{
  "hidden_size": 768,
  "hidden_act": "squared_relu",
  "norm_place": "pre",
  "rope_theta": 1020.0,
  "parallel_block": false,
  "extras": ["local attention windows", "gated attention"],
  "init_std_o": 0.0,
  "warmup_steps": 405,
  "max_seq_len": 2048,
  "dataset": "wikipedia_en"
}
Each number is 500 + 40 x the weight over its row's rms, rounded and kept within 0 to 999. Layers, rows and columns count from 0. Numbers have three digits each. The size before them is the row's rms in percent of the matrix's.

# layer 7 MLP down (transposed), 3072x768, rms 0.0413, rows 2167-2194, columns 512-767
100:562471506488560470547532528451468450503488514563582479511545530500449542453491530468509487526466479556532519534505520492494535531595495499461519481403517497581570461626528508428530494518473490568459437561414566491583464495512509555485453476505537547540575547455570462497515549519512517537517545496520585520520559539577471539474487547457510427472469502498569454575451486440511527477512471580569507529465505489537539572454480492456526528516448442537461447503518494556509497523541450499513494423530502477553466514479507523485445524488526489497468554499514507500480505503456466542488555473478508416533492498515518466538518489510519535479516453525514559506488484436467556540479466468532581499489501463495448438421500533482394537466498468499499527561585499572523411442496476
099:511478537458498502445470518467484539494497531441425504536562438582494470484458539513453499478408452456490499542466439513459557467482545399470496468593495539499510504494556491517499471536482530461577532478519492476449540485484506536428520471466421474535501550566556419536487431552553535560497468584533493532507491537490486499475436475552509468542466495477522443518492540461475525518548448422458510535481459426523534507459556563479591504456515516512471480436529477530425511486493489524447524475534494524488498539490522489457479483485478550573486547545503557483527474533542502561550479445578491551518530452455499469477511536530478488363534509451501516512476443616511512441505478469508522446481444512500469555483486510519545556457476541508443581489494533442475470541559553
096:503551521497547453507477477469515483471493552551503500483479550540507526573489457469490533495486512537520486577528518456475519442503528545541499463504534563478511489495515481445478483483457514542472493489496476503537508489512510557487462518513504574521525523584532615480559486537494518455522514495549494515533515449498530507486517535515425525575495501514580492476520470496545453488552453516458493442541497477532483448490511476524517493583518537456562395482453463484412505535497506473457526543485566483588517464475429434479519509526482493456493496486445511475505484461469579558499416540456443486482522533472497395418523519420489522499469547466504560584511546473446496491505485523545543473427481531537511497494464491488492546489519488520526515486469488534500514506431435
099:485463525492498485542467486527491488558446529427419564473474452460464539502518382481486441481475469502578478484586451505499502566481497450468485537495494504435519511480568620511508516511527457476456497476468450513502517443595481495502394442503505508534470500452446536506538482508489489539414553510539554453447503549503471564548510582454492520529443490560493537503447500510441502534488421508432590512524470520492497523513487465521463511465542503502474480484481486518477529467527446513584505424471524534436449546512473462500521509450504538483550527512542456517566503479542537519534453525448544520398520494467524567532511436452485476510526551487458553457484481505466475462520510446544553574457543504525530513500522475439444468525577484490579539447514572489516444505460515
104:471441481432545559458464504492459479525543463474518458456512481502467463457518379486445550454511469483466507459467537572415528447538504528495539454502503508521549446565432491558549499445465428493462484469551549474474461382470430512488483474539533553503478496489526503516463576500542461504474571492520476556446499510489525484523539544451541461492419466541473484525550467459503440490535477469464512493490523488549547518470488472485480498529573595541501483436473461506511456509545507509498558479570431539509480515507503523469481531565481464431446502596444417517515475493430537460466552460522530548503481491434489512524522532496513503451438530467473516499533521543509448447540500458528552536523518464536456497505514597590533471468454514563580500417494571502522459466533501
108:513488495508492551547426510559462488435437472445524519488484547501543534431555565496500486556466452527511511494508493449521492528526581481525426561510444522502470519489416517537537482490440495454393520495542514466407496561509530447548522557454581474466516451475479461405525498593520443581518506471568487417405553475524518508488475450471514558444555453544472500470543475529559515460437520481442466514495461477484539547473505548544453511555432481505425502501448457476501452511477536490550527474507524474477530498528479490437512504491487490505558473514477531425457450555526469500539526461437502451458566516513555416475460523492435439543499521500474539545590478528476544580462467532517610544472516450453438495449471492526469511467485561485519494472502516513453549395482557
098:485455467508541511502541523459444529547489522464527493493493496469548510540523553489541460483450535525481414512501456520426507516486564489545532473555524506563501472413483531581496503503424400489527436574445466512482514522558493421508496474485503475530472468562494522549513469498490571442505486481535542542438453459557506532503488502551520489538551468442489497507506503495443508514468475482499545497510521521501469449536494470565429424454495516506519461502490541550521498494518534501497435490530434553495527466465516509557587548489543499471533474536496521575460509463488430559490506464445452543507501537597504490485471456484539500471592552529486504464426461548476458463507440528521497455431576526520428485494522579491496418520504501528549491487570511493485524478467550
092:449537541530467513430492440519537559568520518518473466481483539476521481460473473515534550444547517539548610508541478485568486416520457448454483413494462475482548488477479520558592567484491552576483579547491477487543466508490422532507463473470524500537554543501522579469550452494514470477545441480483396554511521511463560498500471441494552482460574536470557505539452547503518477458448405563550528419440560499525487553528459520569459496509571509515549534462578503458528551448410467554542499528497432496535524539501537475471563432538495438490544458549505518489458473465513490569456528457536413454475438578512484506485604500531455534487469429549562480530523505531551486492423480547491471496489537482551463399407492446404544492532471494516453471550430403462401476529497469
106:491521570488455527534446479475493462409564482494518520514465480502522487514442506526443530479503522497536526462539436476522493512510503388508506536453494492504517459510486511482575449479522516516450496522498551524540445574549522462442535455509505533518540460418506476530409559479545454491534453497568537557488496531510577447512508486544451492452496556538547562538471512517486574566505444461554486498518487470483544458557508540564505472441478502574505554563527458549464460496432514508434452528567563526535447561534589428442468472528482486524451526506457482553494481423490474447445513494529633474530477501538455534434471471473511500530501556580536550560530563478517526459453447491504485504498525484464505546494523437453459419460562449563537499492466524510510553475539596
101:581477468557476443460448537508413574535536489506596505460521528528526511467483576420511459488479505428551487473429517488458453416517519464538484502510488486440545524504512453491497508525511468497547505573538543509534532517443506562516457481504502467472462436468520452529519497489569441443499507502457491510566457518513489451435557472446476461527506524493483478505523519425479458549544550515533534458486544536483519447519523493501530570474463415498473478488491500446419534468518439541540488509583512568487472542486486512535515566462497555541458454551544547516502519482598505495503540427600497529481536483489561494451519526442507537463492490506494456517404479516563479467459440464482531475522482522478501501482467567573531545487484459509393577450554555523508516518421534
098:503527501456494464559547444445544509507475527507545462605455478525475468492509583498514492486492528474514536594542456512462508494494493486553518502521463531474485526485483469468500477445485481481474511471510482477503499550401533454549461521463498480432560492454476444505521531435472441517548463538475471505488498420520550492541551525526477478547529481427547479495510583473475507523522507540488510478467542526495531486445520432524469449544444586492480531492508439550498512475488489532456477422483490548553558532485569491465517468560516536484434500546531555527398436536486604504478529491523497506428478626455523401498580512503456579457501438490487506497493441407489441531479468480558416557517483581464456510515520463479516464491507504508489468488561476443540467540516469
097:469509492420500506483530520459473489530510419495447556528545461449551539443504485495512425471488529453535509444457547512532438515501507469507437473459538486474491585513516482535532506483471507485560503490506487517489493491539464394417532478433525541473430465491471426494514455574412445439492466480459493451487504441515458443529478488472467487484494492480536592458452474487496554442490464424454491479506522500566537470518516524525502479521480437543515538515491494437478443420477545455526482572552502494482502476565519516537494541484486547507543502519524388518465573512478533542429475448513509456534519477570465464486506453445555497455460451476526524539481469528528476467532498531485524479446445379500504481512462445506442539481461496453512564487525467423516482528430531
099:480486470564490448497497554411476541530603582494513479475482509529514512480483554520538510509527543445554530465527490465481541542530577520528505431444558500455506506511462527422464447459485474566444502514506529457506513554490493525454465490568501570472497487531462545482451538528525528530490482529482542590560454555452495497531485438471472484514484486567496503530506485534564546515507378596412457529436506499460522528536433459483535477556495475505534440522405589500515494483570517475534437483494530501491467548472556533510471462527475467509491566499562475466454516492384517436492507421480433500504569485508511491492557501518462517520539460521514550499467507469552493514548484522438530555461451513506553477450529500554516509452501478483471458503519486532516502519473452
108:519517524477482392505507567497462525493497576460555410513463475541487533471465507531527443526490565468517473494583491543494489485506503457456523459557534497494441503479476527462473523526476518470464468477493483539514520427601455527517550523448469465552538445434470493496517541512536491493463514507450535402512501534586532428529562517486502541561504502545518459451483477540503528484503503514405460487478443491409458539463495535495509492510509435528500480495506424460520428519513436504440473542516530477417507482563543531477525458473423495491498468489449417494427554482513467505471477495532483498491496528557496531490470574468442474506458460455571504464458496492491507492463495527512472515487468539481509493466565499516566471473490528539438492533478552515465500479583442
105:511505562555525423425444485418514494535507508516521457530496522467558499535522457494453526486527504516566563456481506534518452478501475520521488507473528429498548539485496478479478516503539503476444470526536509531465508554458483506479628450504534474534520470492449524509436458493468566560515451440481501539496469572558463484530449592523519514488430478540406489554513464543515425506507555560613447463436540518481426475468506476464531558486535482500533480514529478494529496468562579500525504489486506473452471598466504530469474457531549481580582469557504515487505537494539529446478534490483506510561512481529447472472505542531418432480551510495475494535520491520460480384505506449537544514508492522454488491475485559545462519433534472455482460566473593558522520505554441
101:510429574501543453492460512531474580464460470550403564474533476523501502481424566486562503472457468437463463507453539452508483440506494564542475560458533524527463432486486530555544500527418562647512599488496495455525591550508451458492468480481470467506504445502482507507449470554506551541452488452512579493509530544443484532467508507456511509534507462494472455466506485528513466498529448510520485483401520566544424440475547451488629519524477452537478443572529512527455521482563467514516514606538505505505471613560483563583489455543540532542520507447573524554486497486552484590470465550463485521520590507439461533474568512448511488493530509524493477481518493422476551508379565469532482491474542535467541467406544503516466533491515514541499480482499552496420581531517525
096:492547486468528548519480531482444527502545553551521551531498484468550536560472501541511464534513545514483500503519447515416532403499445474511593484455490555498491526452480524557442496433550474450538517473490504502437495475485473541503465487501557499532470423500509449424415528551468506513552550452509515430476500514437505523503482477523464499534479455475511511511484545497501519554521432482491551372532451430520367514446579520517559527460518499475502459556434508486548435505455556479526520405540523496405554474489525537507482487445526465464463465504490497484483547516512511573518482494469466495527486481508418477459460461429526518626455510466542516488465488482440438545498440490467479503439540512479502530477498469456428503485457513467564511438510509521519485509486526
106:461488560530520473461482504525495479485499518553494466517537557487540543520553557427527488546527516491537526494494505427439565547493499458532544580539437544445476544518538495506505539518490476488474533518521523563481498444476524483492537508516541418545488469501551527495448535494532503500483531499520461506448517523452525565549422488495503510471532474505496520494494473512511469554479443548444529460563485515433587482505489444507469550458513472509565502526519531533529484587491534528524443579571510577427525442470498482599488490460517478488470437531571419512486445427493528504536432568465515495485499521411559508438504461495547591506497490490485496511509436507499545440500407537440480485526529483506579470466491505486444483486518495509524555480463499485534500511545611
109:508525525516544521505506526515501508453509463434499530487545490511503445553504531528477507514546455463482488449420525505531451564492540502485469472554516516509444487518540455482550491436470477493576531495424458484475519496494497542490527532576590478507495521530483507539498565509515519494541524453528548533503478537469448463549451489517528432468539479512484514479542582429531468538505471420482534438508496495440514490503506516557501480452571527527452565513524501527497439503470489539479494483459487522500473538418554511522495455483540544456505497608478513523494541538503543510515508501488532545502513500549607584548491500502532426548499472467470511526483485449536541511524534488406498439523418559566504549460526521550422493503542495517473476502496474492541525493446526
100:451494502558528462490515544452477481499415458489498505443474468424560393519479555564482474447517482482477477579525474502557520475479502501500557483505478542470534476510481479485566537516510521473476426468529536477464445443514477490450494517462566553488490522427513454426552492474558499535436519562540497455471453597495482490489483547470479546482486527522492539490478392463479493486493500541534421566607518509526531530512457495535491422519551452416586428428472514527531478523482525504530572502532454502489519476508441498464569458454481492547519472451518522415485606425523517466453527512527379491463447471517526475482438509544492587513528465473546569464566489510585508521498458496472486485493468547574472500556477477520565559458481478440531509568487497535530516526523480
104:516523544448565481437470517403517524550523486485556428460481489470480536426549562557569485491549472510518438553469546495460532470476442524521490492525420573501488474507500473460456445468483446489501591530502545531520512550426479476502570483453498538464533540448560475513472492538465504491525560560451487473544475531452501530515570429467526456503482551509500515543609522521479554530465452489517568417465457514438468485487466518497505583517506523462504553516515397484511561460442489539445463467465492604505499466499525586532506576495459547487379463511537492492533521508553525573507535543489530569500485470488528540475476588494441500490526476477450485488467445568579519495543448508560490460525412455382517445511548442560520526512516558428567498476447476492461499430473520
090:560493466540524507460473544568472560536486538467431569433499480386584563514420547580531460523465542436503545454546514534514507477496483463469563555451529508556470425477490427508465491591431506481513460528533591483497571513525482548530433490511481488481540443514496480463509472522512528536456516507435500492517447548389445555563476481446483447479453514498519494550432488526495508532448500474516508445442464501503440603535583466564422436538520517416510461387573558572466480481539485511493550530567534477572483529499527459478512540517529500566502520557515519510546504489492548498424517478506438493536511551485501543404483482504539483499495515535496512507534461568525466450477510545490582530484489490488458480446511539516458536488439523540507457520472507539524526547512487
095:479444511529546454394457434460513457440549522505495526443459542529472526486477469497516510542512498535509458497501501473549460409475400485515572441457494501547491453514525519497469567439475467545490514484472485534512545474484503526548570488491534562454446484516493548487505503494503446485585501507492517575496508505503497463455485547518541463547513562493503477464527515553470492536493471514464478451450453501479540460502518491580466493519484429494481503534557427486440560464507502488519411501509499463519549493493429517499495466450446483480489532575568464502486465455550504488473532491460480451505578628456518538450496506421503511399469502534494443505510463474494482443514560484586521490489554542443505535475554498546454448474492519553433428557444459508541440521549437
103:529431488496506462451520547542475438477490508488552503432467441510456529490461547433498522452538516519527478426476477456519441475575486469482488426484494560552463490473538489465524409529530481562525506496449554583467515409537434495477533501451489497525483469396465445550539504518525486464558485493462501490520478438526451510513486513516490487494534569562526436555477602520544521522492520500518443518480524512501522509459517515469508528521533598496582505520491551501494484524522509560506530463512516547543512493499412576474536458513516431495490491592501550478452422531494431482519471537496442534634491552490517454546510455483520463518506494554543520505458460515482442515541447465553520491570542514413531484517528572560521480527454481555596511484567515511542519510534535
103:512512539546425495499524452521466524498509530458485512510528496523482497489475550516500500518480488524584484455569473511443474448539436542528503464545472510475464554477526488523568478457450507517552521459589480505521439538574468526487462508467530425465417529435578501510490519511454565575581492530525516607614427477457466465504551509477525518449538515515532554497466450437505511447471537541527499577514581467467527418498474493483473542481503542495493532523437502482441445482399512548528570558491481530492488495565547499494482510544542557492544525558522558530513569558504476610524537444474454484521579516468568531511521518556564553457538546530491524534487493511498468531473497489490462441572528527548460469464452518447449498525504482494528562525466579436553572508517520
096:468568464512611513517522412493443536487543441466544509549492405463465509460549579464516504574546442466506525490531442586510489455463528510474460509524534504530483525453479447486588450479459516507479389466490464501506561446609489427509521534545602500536459529506448517485504507391545504550430535540516520501508506446498509419517522453578499492507512557473454520472453479514499508467488425530455506520540481492577449574474516516565529548504503471500491525458472500579450515521475527546450570507482481514475487513485574442515481468466500586474528458516455464526483497474474497546555541456499533517535546512494538486467417478472489558505496437486468585478440514485511501534536518523515527506511568511505515539475534571507537490514501532519447524538527516457562473488453486
097:514485537527518532489507397552439438510559549496439526515459495502434499485541546453564463505492520503479555494519478448509525522490451566421519506528523506437522442507510584479451521477482535491571534497567537508459439568494496472483535500497550484501564490515556488515458425461517501495505486433535422486540488490530495494477561521551491486505497475490579526503515482495517529497461522495563548468487504510471447553543506466460483487454439589539463490416491529442499519405512514484504514485568460477574487485531540523500528515556557494390514447497517556519505434518549451510462395483523447465455450538477463548426496529514528492502492472495458479485542449504506477496457481437525462568468507471541533505533537459509506467479446472538514490502457593525461518533439514
105:529498522509511501527527517497486537494442536482535435489489416489524458525531506518479534507495524474509501452535501509499527531489539581475468571432508503523497506528506488519494559501490526442472469447518518509479544484539568487450478461475493499434487515447417466481537483488565477540514486462492520464474491560479492513535501521514486478489548478518478522489519457540449481573410506588443529506442491503567412508545548474451525555531489440537433479533497517562475424576473505555464548472497459486521484536484420547492529497558500494586496446487492447466513491459503584514493491505567536505426500484426480487447540465455429400541491522470471511543574477484445518522481477493499432483520495458516487489514487455484493497495467532509484556504472518547506478495614411
# layer 7 MLP up, 3072x768, rms 0.0464, rows 2168-2194, columns 512-767
097:508507499618492510508479496548501509503564506477532486492499478443539440506455464513507536464461461491493503537516420465463578520462557565506510564513487454520460423479499493540537490567533426515461466525426510459487455516517569515567494493450549480420516452496540487535481526475483466517495510499466447477510541488501473452473467444531475527523530557528562495559449577485531505521440444520483500504406514512467556440430433432465509517494573448517460484432480454501484501565519536511448582528495450482546559462554547558432522489430530448388443460488502436501557437427514473448499495506454539483512573532530468481476581455512426602461524462557578505481474529507526480524430478471423458450496516516442546542524487485484543503543466469513492515483463526506494496484508419
097:398450489549455584535527557491586444470438518466494518514520431512469483509435528497519526564480523503432505449490503528504529523531503547565504522512564473456587495508557537555543579464452480491515523511504471501513474462507498482479551488488514460546474478567451510583563494494508453517452479448519498525569540459503520558484545508547484429525523550511538504529557540502514469581521500562458509508558438487511573576561512507466472476361494581546420452500428595503547510486505466446564469526434488572595514474464490551495537504484433528479555537476406486499456485515421523446526470528502507497475549456408552514529427466504453520512490546540475562488506467483528463463476458489490428464493507492420475547524481504439505537484514491444539471435502496488508512553473429
100:483416481531519545490469474458424504485468589510532503463520514487550506420501451477510524468500463526535482577531459433457503487518491447531480412480442498501548482591509570454555494545513577499502550584472451490510469533475445538516541476565487476517485540568430477473479517508437502485476469464465456505550488495487434392489526477586452583521502505505475487531482467525468491455571469536483510499488577424488520542576547514537530578484506505525452442467542506534379547541453528540510579441495449517463477528563510527478508457507487524494538469546475468393614477568548485481524514509536518450456544554478528550521538495584506491478564538505478498466500485538498434547496518422549481553476536528499600479487480505509464521525568464530568530528472588578561435468489439
101:450518485510507506504441533570471503569546528464467506561424411555518548522580487472433527550550483439484538495452456450514531499445502515537551474543482472515513505498546547494511541560516456539493543542489508536485489557497538546544421528500427547524465464469431478471481519487540430508487460532577458538534546516471513514523556541473507582476527468448529495459526476501542457542481490423487515492561564471457523485533520492499521509508511562499505537549524473458555507520492525523388502566498449542426531495467503524528500471471505489477500491568506596509505468408489456529418532495578422561491487502448507543569486543507461544395558497518457532509513482518449456510447569487513454493418499471527521539538527500480471543520439447389503527487516454496537452511512568
109:491522512476513462481516516566541490459519548481432534443549500520478413504478547567562564520498501509501496443496542587491503484457549519534429463496490536493501490545499504570467510496521516511466486506479508502512427460583488505520500498445479501553483465578552564509484519547489478472515536458551551521500495536532520425507467421480477580535506528435509462493421532532461496525542459575524501543528460522477538559563493477562562451429474457484427512470561505494476546512482523476448487530443556508482539505533496492528448462522568536489442519468436510453535468476505484523454526548508454527482559436539471544486491494449479455508495523542518521447523530465542514486586498515450490525507567464501477561550524461489469400528512480414461466553478546557443514531529474
101:478513443497507484524475513462506470520417557473520467405506474540491400526495472548513577497463513497464470491469484522359472523451515535442453504472528502540591489532509505549577501460461504493523519565548519522485520479462538513470509472482516536533513540470444520463463498489529515518505490508538469502486481465469516513419525501546492487496526545478483503483535459498504479500547448516469496499510549522563452500439430462508537502499503482505521551416464497428540452484470530475480537512488501436465477505537541483497464531453566488513528514581437492516561546485463515515519528583433549425502507491488484500461499524468511508458535480452558547507460456498513515485441382504465461475538472489487475418555556475532482495484489499507521483439468513568492515489501467
089:529490592471468495482504519541552527514559522538536532513479547549502508561508468495494443509510526408455603544568495540515481532423494537545459459552452478589520433535497527499472554463554476466458395522478495455633559514478557497459514464464504450439511533467489505506567514461515472430472471540508430506519552503486476480505399490486533587481454487524555525550539489477497444566442505564483456467476503531481516533551495563475575451483460452430500533521489505534578488506444484451489542443491529565482494545516476552523498514488438479540502525543473489445512551537559511532519453549483458598533474500499566494429482521561482489553476566475502524462505500530531492502363470492477507417472500516495570417442562399504403520502495542529530484473470554582580518584482582
103:527530471461491566486455498469411485405431437557534524460513558444467496483486525453510453473475482406432480555499558538513462606448511558490440511543467410532505517512583566483456497519510520508502427477482487447548478537479488545463501462485470470549526518514548592559495520503551508450467527569454558447547528463501451499485478458568519517540501477448472397516519570487473456438517499523568461509463476497588531504471483503555507449477432578507494482398497607514450495562464463503491482506465470543620483577491513526412486503523480467441488517517492518544488478545557443535506533513516527500498418444495510500532415454513541518524412547435456560487499513512515548492498472475482530515581511451473547462452544525466490452528519516469586410526464490544498464457507456
100:544513518527499520553544475496515523495488483499527573548504481539594498488469525505501473509441531524451416547607567511456556496463510493547505490559531403533500495542477503489514527577513467494477470585458524431529498449508480494470520488452423485492512444486478502492448435553451515462542498533518457549510563517502500528546518552486490435528449472434521522558443444492502415463419534535543487445505515492505539447518522458492555465468490439493512424489508477509477448488460467485459491521502533544512479485425483527542495541495469551442478450584432500435534457516469468516473514517517537521512567555557430439553553474564530500512577545515507544452519507416509479531544548464484462507488325559458563475514529498446451506490513497553477567501506517497458508477536454
100:545511454476538476495510555425630528497392446480508509526541501459550462574497515523459492485557529474497481549522511565517495562466521385586459462484463406510568549488544532469531547509523524508512529478455472495531437517551494469509520538456438399436451458505525594499453478445557485488458476532447508490585463498499488552476525545554502492566510478524494519568460508475472449466435504502551419459510471477506451506433518451527467510521517458447469495477539425447442539510499539483436484525526410478550433502528507604487487486444460539523488538495555530493440521518532502476460525494516441494547465535496539437547593522476485520483456490497496505510497557543478561515501522527439541505538565534478575464536548467503461435603568487548537503423513528478531500610434506
098:424469408456490576521476479459460498408525437484522528531443485520558453456509508466458534506489483508532530458486435472552483558504510448483503508516495459467555524548508519582494468438506472484530551547571578475464496553571520455507509473467441463509491497434468508481534479461469438516585561512506508551511514560532558513428509542512555459562494496503467497483432509467528457455512434464465459484517512474526475542520452505528552533457560486448462499415500496509493480509397489447498515496520404501510535466511522508485427508486502544516552492515457590501532462460445489499507503558516472550524459502529508539499513481469490546503490435517552520470556539397551554498559492519527516488475489448491500402574523440523526464533550490534512432477534553460456444451507452
100:521485440469531440453543494498445502483493471489498480439461525571533530422590508528448513477501511443452485515446510495568502511512466569481510506491460446511467560533489558485544496452519485459515456498475429540509497427474545517476493488438407501543503462495543468484554532538581478408559486470528508506558503425490516535422513543564528511456525503455489534465487518412526474451499501554483509502544482461496572571571474495439453554414570485525463457499463537505485528518490498449473524491498494572534515476530488493535551566503534458558459564531511425578515477450514568464586556467579602486480500542507495511548558538442548394516532553496539553515474457475468539484461490469522522528571501461448532463527571433457425574507573478488405438503454498521440481514501495
114:447457587448516499508496583447501537469510549508556472500560512578513523391473489454498555488550570510484499480477515529530526539480467544465518519549549463436504481545534551474550522409456503464510490548539499522619455446498486575574430490509502464496530564508462511545454530562534540529478470581463566505566527523564549502496603484565458498475506543582496538480486472460558528517514531546480405475522495474519492529457408433476571547515486546462529555512486451478484513534501581486505488485512499496532497533485545520500552528427556476470516479575384460492569502529611474516510473524516578428463574598488498579506514489446550474498531529481580500507465535533509517513564489530475485524497498502530512490462518486567495486630510444502483552488492517506458541449557468
105:470556422448508557530513466466549519460444526424544519541504465476533515460501489526549523537601464501451395485537429514425522573455519473433463541524468473581567526567463647534526515539452456463489485439485466503551532494507484382465486536470471499508503497467481544525456587481501508581545524490490484457518493513493509498500459503547493513540465504511528470483511479493530495551478517530505518464492449523535562515471517543523479485488536544504535477464549506492482547451447493487473446516502465527542540509483557475514465486472445483484462511481486504486498483519516524453512401490480492501524547451459510474492529468451498521503432501477523491519467554466519547476450482521478505520488525456426546472512507472487512534437525553491548454561507482476508553558501441
101:539404557484426561462537445528526459546497554553576534470507522452438487437518391498442497475546428545438557475443447505489519538466483473388492574504474440456484561460557480491524523466460468508500475492457513546585512499590562441503568437549481512512467512598499535438441515492562504448540459546458508512499445489506464467464475502496455479507482504545525483486482548497513496533538512557537505409495449527499530536493461568475497477477460487476524508528538537439555478508464474477474500465521505520521532436467523524491522466520487538499462509514530494554465496449505571487524468552473491477511468623549439548527488593563499481497464518569496504506418518487568520527522568498479469441557457441575471492493506509562443544421509517457571512531495486536522501529587532
096:477459500533469470524517486499464439480497467518421487479471526548483496529495525465493494558466479433501527472473467481532578512535508550534493507498511524477554533551556528563525561426487460494469549515455550539492537448479455434511579492511444482503503526534493502460569467498481474518450451487492498503474572497479490405436493516496477438500464455461461540484551528527557506495581523493470448528488548523439554512481486484574549515522518507537483540505489480494585532438504459440456519544483442534542383538472470483521520398399484516556556570520515510442523500529520547488468539518493466469504526506515516539432485480626431535473477557542482449453519484513489492472579468499461538464437449527565462533516553565492527501474474536578526483482459515509429449460485514
108:409485499481520461471573507497518517549503513495497504456551428425516468457494444511510577563540499414550529506485488487462501495534528513457391485460586516558492543482472571508480511441523619538517506550543492461577479437491486470519584515554468486519566461494462437456399526406528443535528547544517461467518502443464429457463523501485595565486508502468469476557457496483569511416597512486530556407557529455434478464486472492534500530486513544511508532482527516561534458533457465485500494481517461523515482510563552507556421576498568497454491516551433430526531579511448476499530450480454491484486540564516559555477454525488464462518457505526466523443484567477544544539534535537569549484547548537482492519537529444472493523492466504458557532533534538572544466506501469
111:447558472558491403515470565495556529472509475503468527479572538540517495495481493509483458583521508492522515463529455497506487522535531463508438483514535494460533480476482608491513503464539526532548486515465523491595538469490608521540534564477526563484515493473530544461477473526525494554501473489524492435568482505510476456443520505442469550516409484504523546510475494491536445518449487589522494464509465585441451457526490510504493621505467560539532489526506526470516471552555514510459480511515525427527570442478418569474522475469505465429450452472523450513471595473481481472507468474515509507553536516539477504471487537480463533474539506475500483528483534506556456560518512515493514424580501474442466510544494509586517492532517484415531489620417535465513503520516496
098:482486514463541454437540559504502514475527489557501507526560484460457469462563428450522460512607531501521435566512458484525506482500521557567479467506463501604489484458500568556452488577449513511466481557444522521566496522520541461507480508501411469511436570487469491516454602477501479491507510542533438462491498451476444490502557535499526545546487483440442470476442494465513486407493419488507359481499495462515547515513504537542461489522516565450457539506511480483453421542483533521535493471412486487518461515485542506495467460479514495422453523511546466503543574476457469524515480522508501461564482471506464629505555477502450461443469459506497565458510522521498452464507493482530509479503359534571550456550447509457548504460536503423507519540513511517607362548466610
104:446428465541455450466430551501519502571512578658405457492480548574482422516499543512457454480510444489479569468501539484401461531510535545536442449487500469479539490593474567510577480514547482511507523552442470421574505512532535509534533521501524567522454483533559528430496539531487510504520439519509471582528483511515469466523466578512554560468435515566482496505503551434534501560536485502573493480468495552452538474498469457505561531486501566517465484478499441464468511588489568565537495576402476482503559426533521559550503471443539543401430554504493523524434469475421566463488498508557443524521514526421503460472520533486484501544459521578494555491473434457545498499428418462492522461468493472515423481487499544520481475543552458511475551501483419479516505502414469
092:542508535505527540528521506520504407471490509466503410517542516562543522453560439493398519531506502504545526476460469420499562556446504554490508537545494465482459494445498529448487502524488445513543510576454457492483542523457529515513558523480456482586501466492524519573555530514539535450506472507590476443541468499503536484450515462590525498565488534466511544446505543490459472499540526492477505482527508463519510403524463487528500588490480446456461452492461522455519573537530521473529403473466457527605557503460536482523533498568634501503430469481465522525476510504532538516534505517459526468515478476485522471534493526458590444430477516486538602507432545420528460473406459544440472533555483468506408528499536480515474567549564490475514490489474459468476513520452511
097:510521550434504447545461456521485511442455529493487497510552532467499475510528519489404472538502518494486530478553542491558477527482515449492492501448418411513512548413545536428444560532469437487475472521439537509543528458490457519490421466474471523486466508594466486476433533590482414526535448522498557567554451517482474509457524612492517485527436513557482513545493422439590460483548437537508468431563486517543482461578517561505472457482422482475469461482570499437488502528535460467482477494460400495523471410540520495512538503510426449473513483531485495412489563473517446482510484544503437504475471489487508495514483576510473592504472476527541509504543466507522481589545564515546457505503478423509518496495627466532529563553470463486508480454491534540497527505458522
102:474528565537452464469415483449514460508482495442381549440532389478551532503487510550545478529492518518439550497573468461519519482479477465483458445501504536498513518536515471552552502491501527529509405453532454492539525534524514566518399505539495466528522538563541486468465543530544521442580458529513453531535499456512477493503560439536530459523474556535482481442441445483523467450517455508514449445470532529470481413439483505518488459500498514499372513508462429542496494530505506487553470596462536502469430536507508503471446523510481502509529537544483488460472419480498474515495547511410545502524500541472538490567628477453478557504568568431543521494509481506490523434469472508451541540503446527501518534431545452563523503478535509513476424535518560446494483469451479
104:517514557527537531474581468465457469463466492466497510549523505505516567521482543526496490503489495430556503489560505486510506468548429534473516450531507516521556442520432528508435503517486482418507494483434466494511483551443486509453516499507422514532504396419525537549462495547579541488499559489529465499476497513516504505533493499469494468550479418481517539463571516464491521472509482470610471445457537525530447497460484471526502531441409503476474529456485567429438481543501518517531502516574453493537475473459534491434476490441544516504476601494545539506398462485560583526471559569554515492573406493473537493445552575536523490461509533510488540492474544453481520478442541449489485480511446506445533417447547542483480479567502500420439487565468505507493458477421497
096:489540490581523577459445526543516501499523505454422526529537467585494499500531484490509456501464492499477453432497425495532525549476526456471499516516525507480466430493481564542473494459407515531477488476504489467471539537490486576430516554519478505427569475517505489532453526442455537532413536556504427527497539522534469479453514574497496480550541494503480476473508529499474465487514506533541524485376512501479474487475484509450472477486463519500517475394547517524519466508510424477507487511449494427538571431442411560472511551554483499480436518480531579476496487477472575458523500502521493528471482512497506572453488480492462519509565482511506592496507592460443510479426443496514530453555513494455506536450501473516523483553535490463491519540496535491526500497515386
095:491417493492463570412483448517518560449484479477475552462490532551600469450474477481541504434497484504496425526562505483459481482472498479527504521478437486508479505448486523510558503519481490533488507487482481500530419522525483502506513531477407559511586503508487462444490489547490455477539497541575549466484439476518534472499437566547441451500433544495444471482500566530559474511601435509561428524530564519508447474472509532484476477474425504521470522536470516482521548557476523481483486561403451484452509529478484586571531540421496488466480547566489451503434499531477453474523544550494468501442482451581479513489444474497491501586487447522514581516543495504536585468551471473519469478532487520496553495454529459438444479564489516466538512529477512515407532416535490
106:570597507483504565480443561491496539506440461432536619555507504493514492444510461555556491534531484438495440537534534470427508531410473531514499554573533425516476521523481549473462541432461516565450534570502469454477479461540499461469480466462458479512565531526547486530492459450471485488560527545501527433530553506472492480579486504496528417483509498507445392497418503479525503424490463539552498475518516492463485524509508558476533465467511478436414441514530464521456520461384502451462449503513475524527479541499472524467460481525441536502477484524440513439474500466466475507484517471545523468542508555525517505489535453484554572505504492560500535487502527533478541528469505509524527546475469439500468450523473453556477551515546464449489537527501526503501535522506515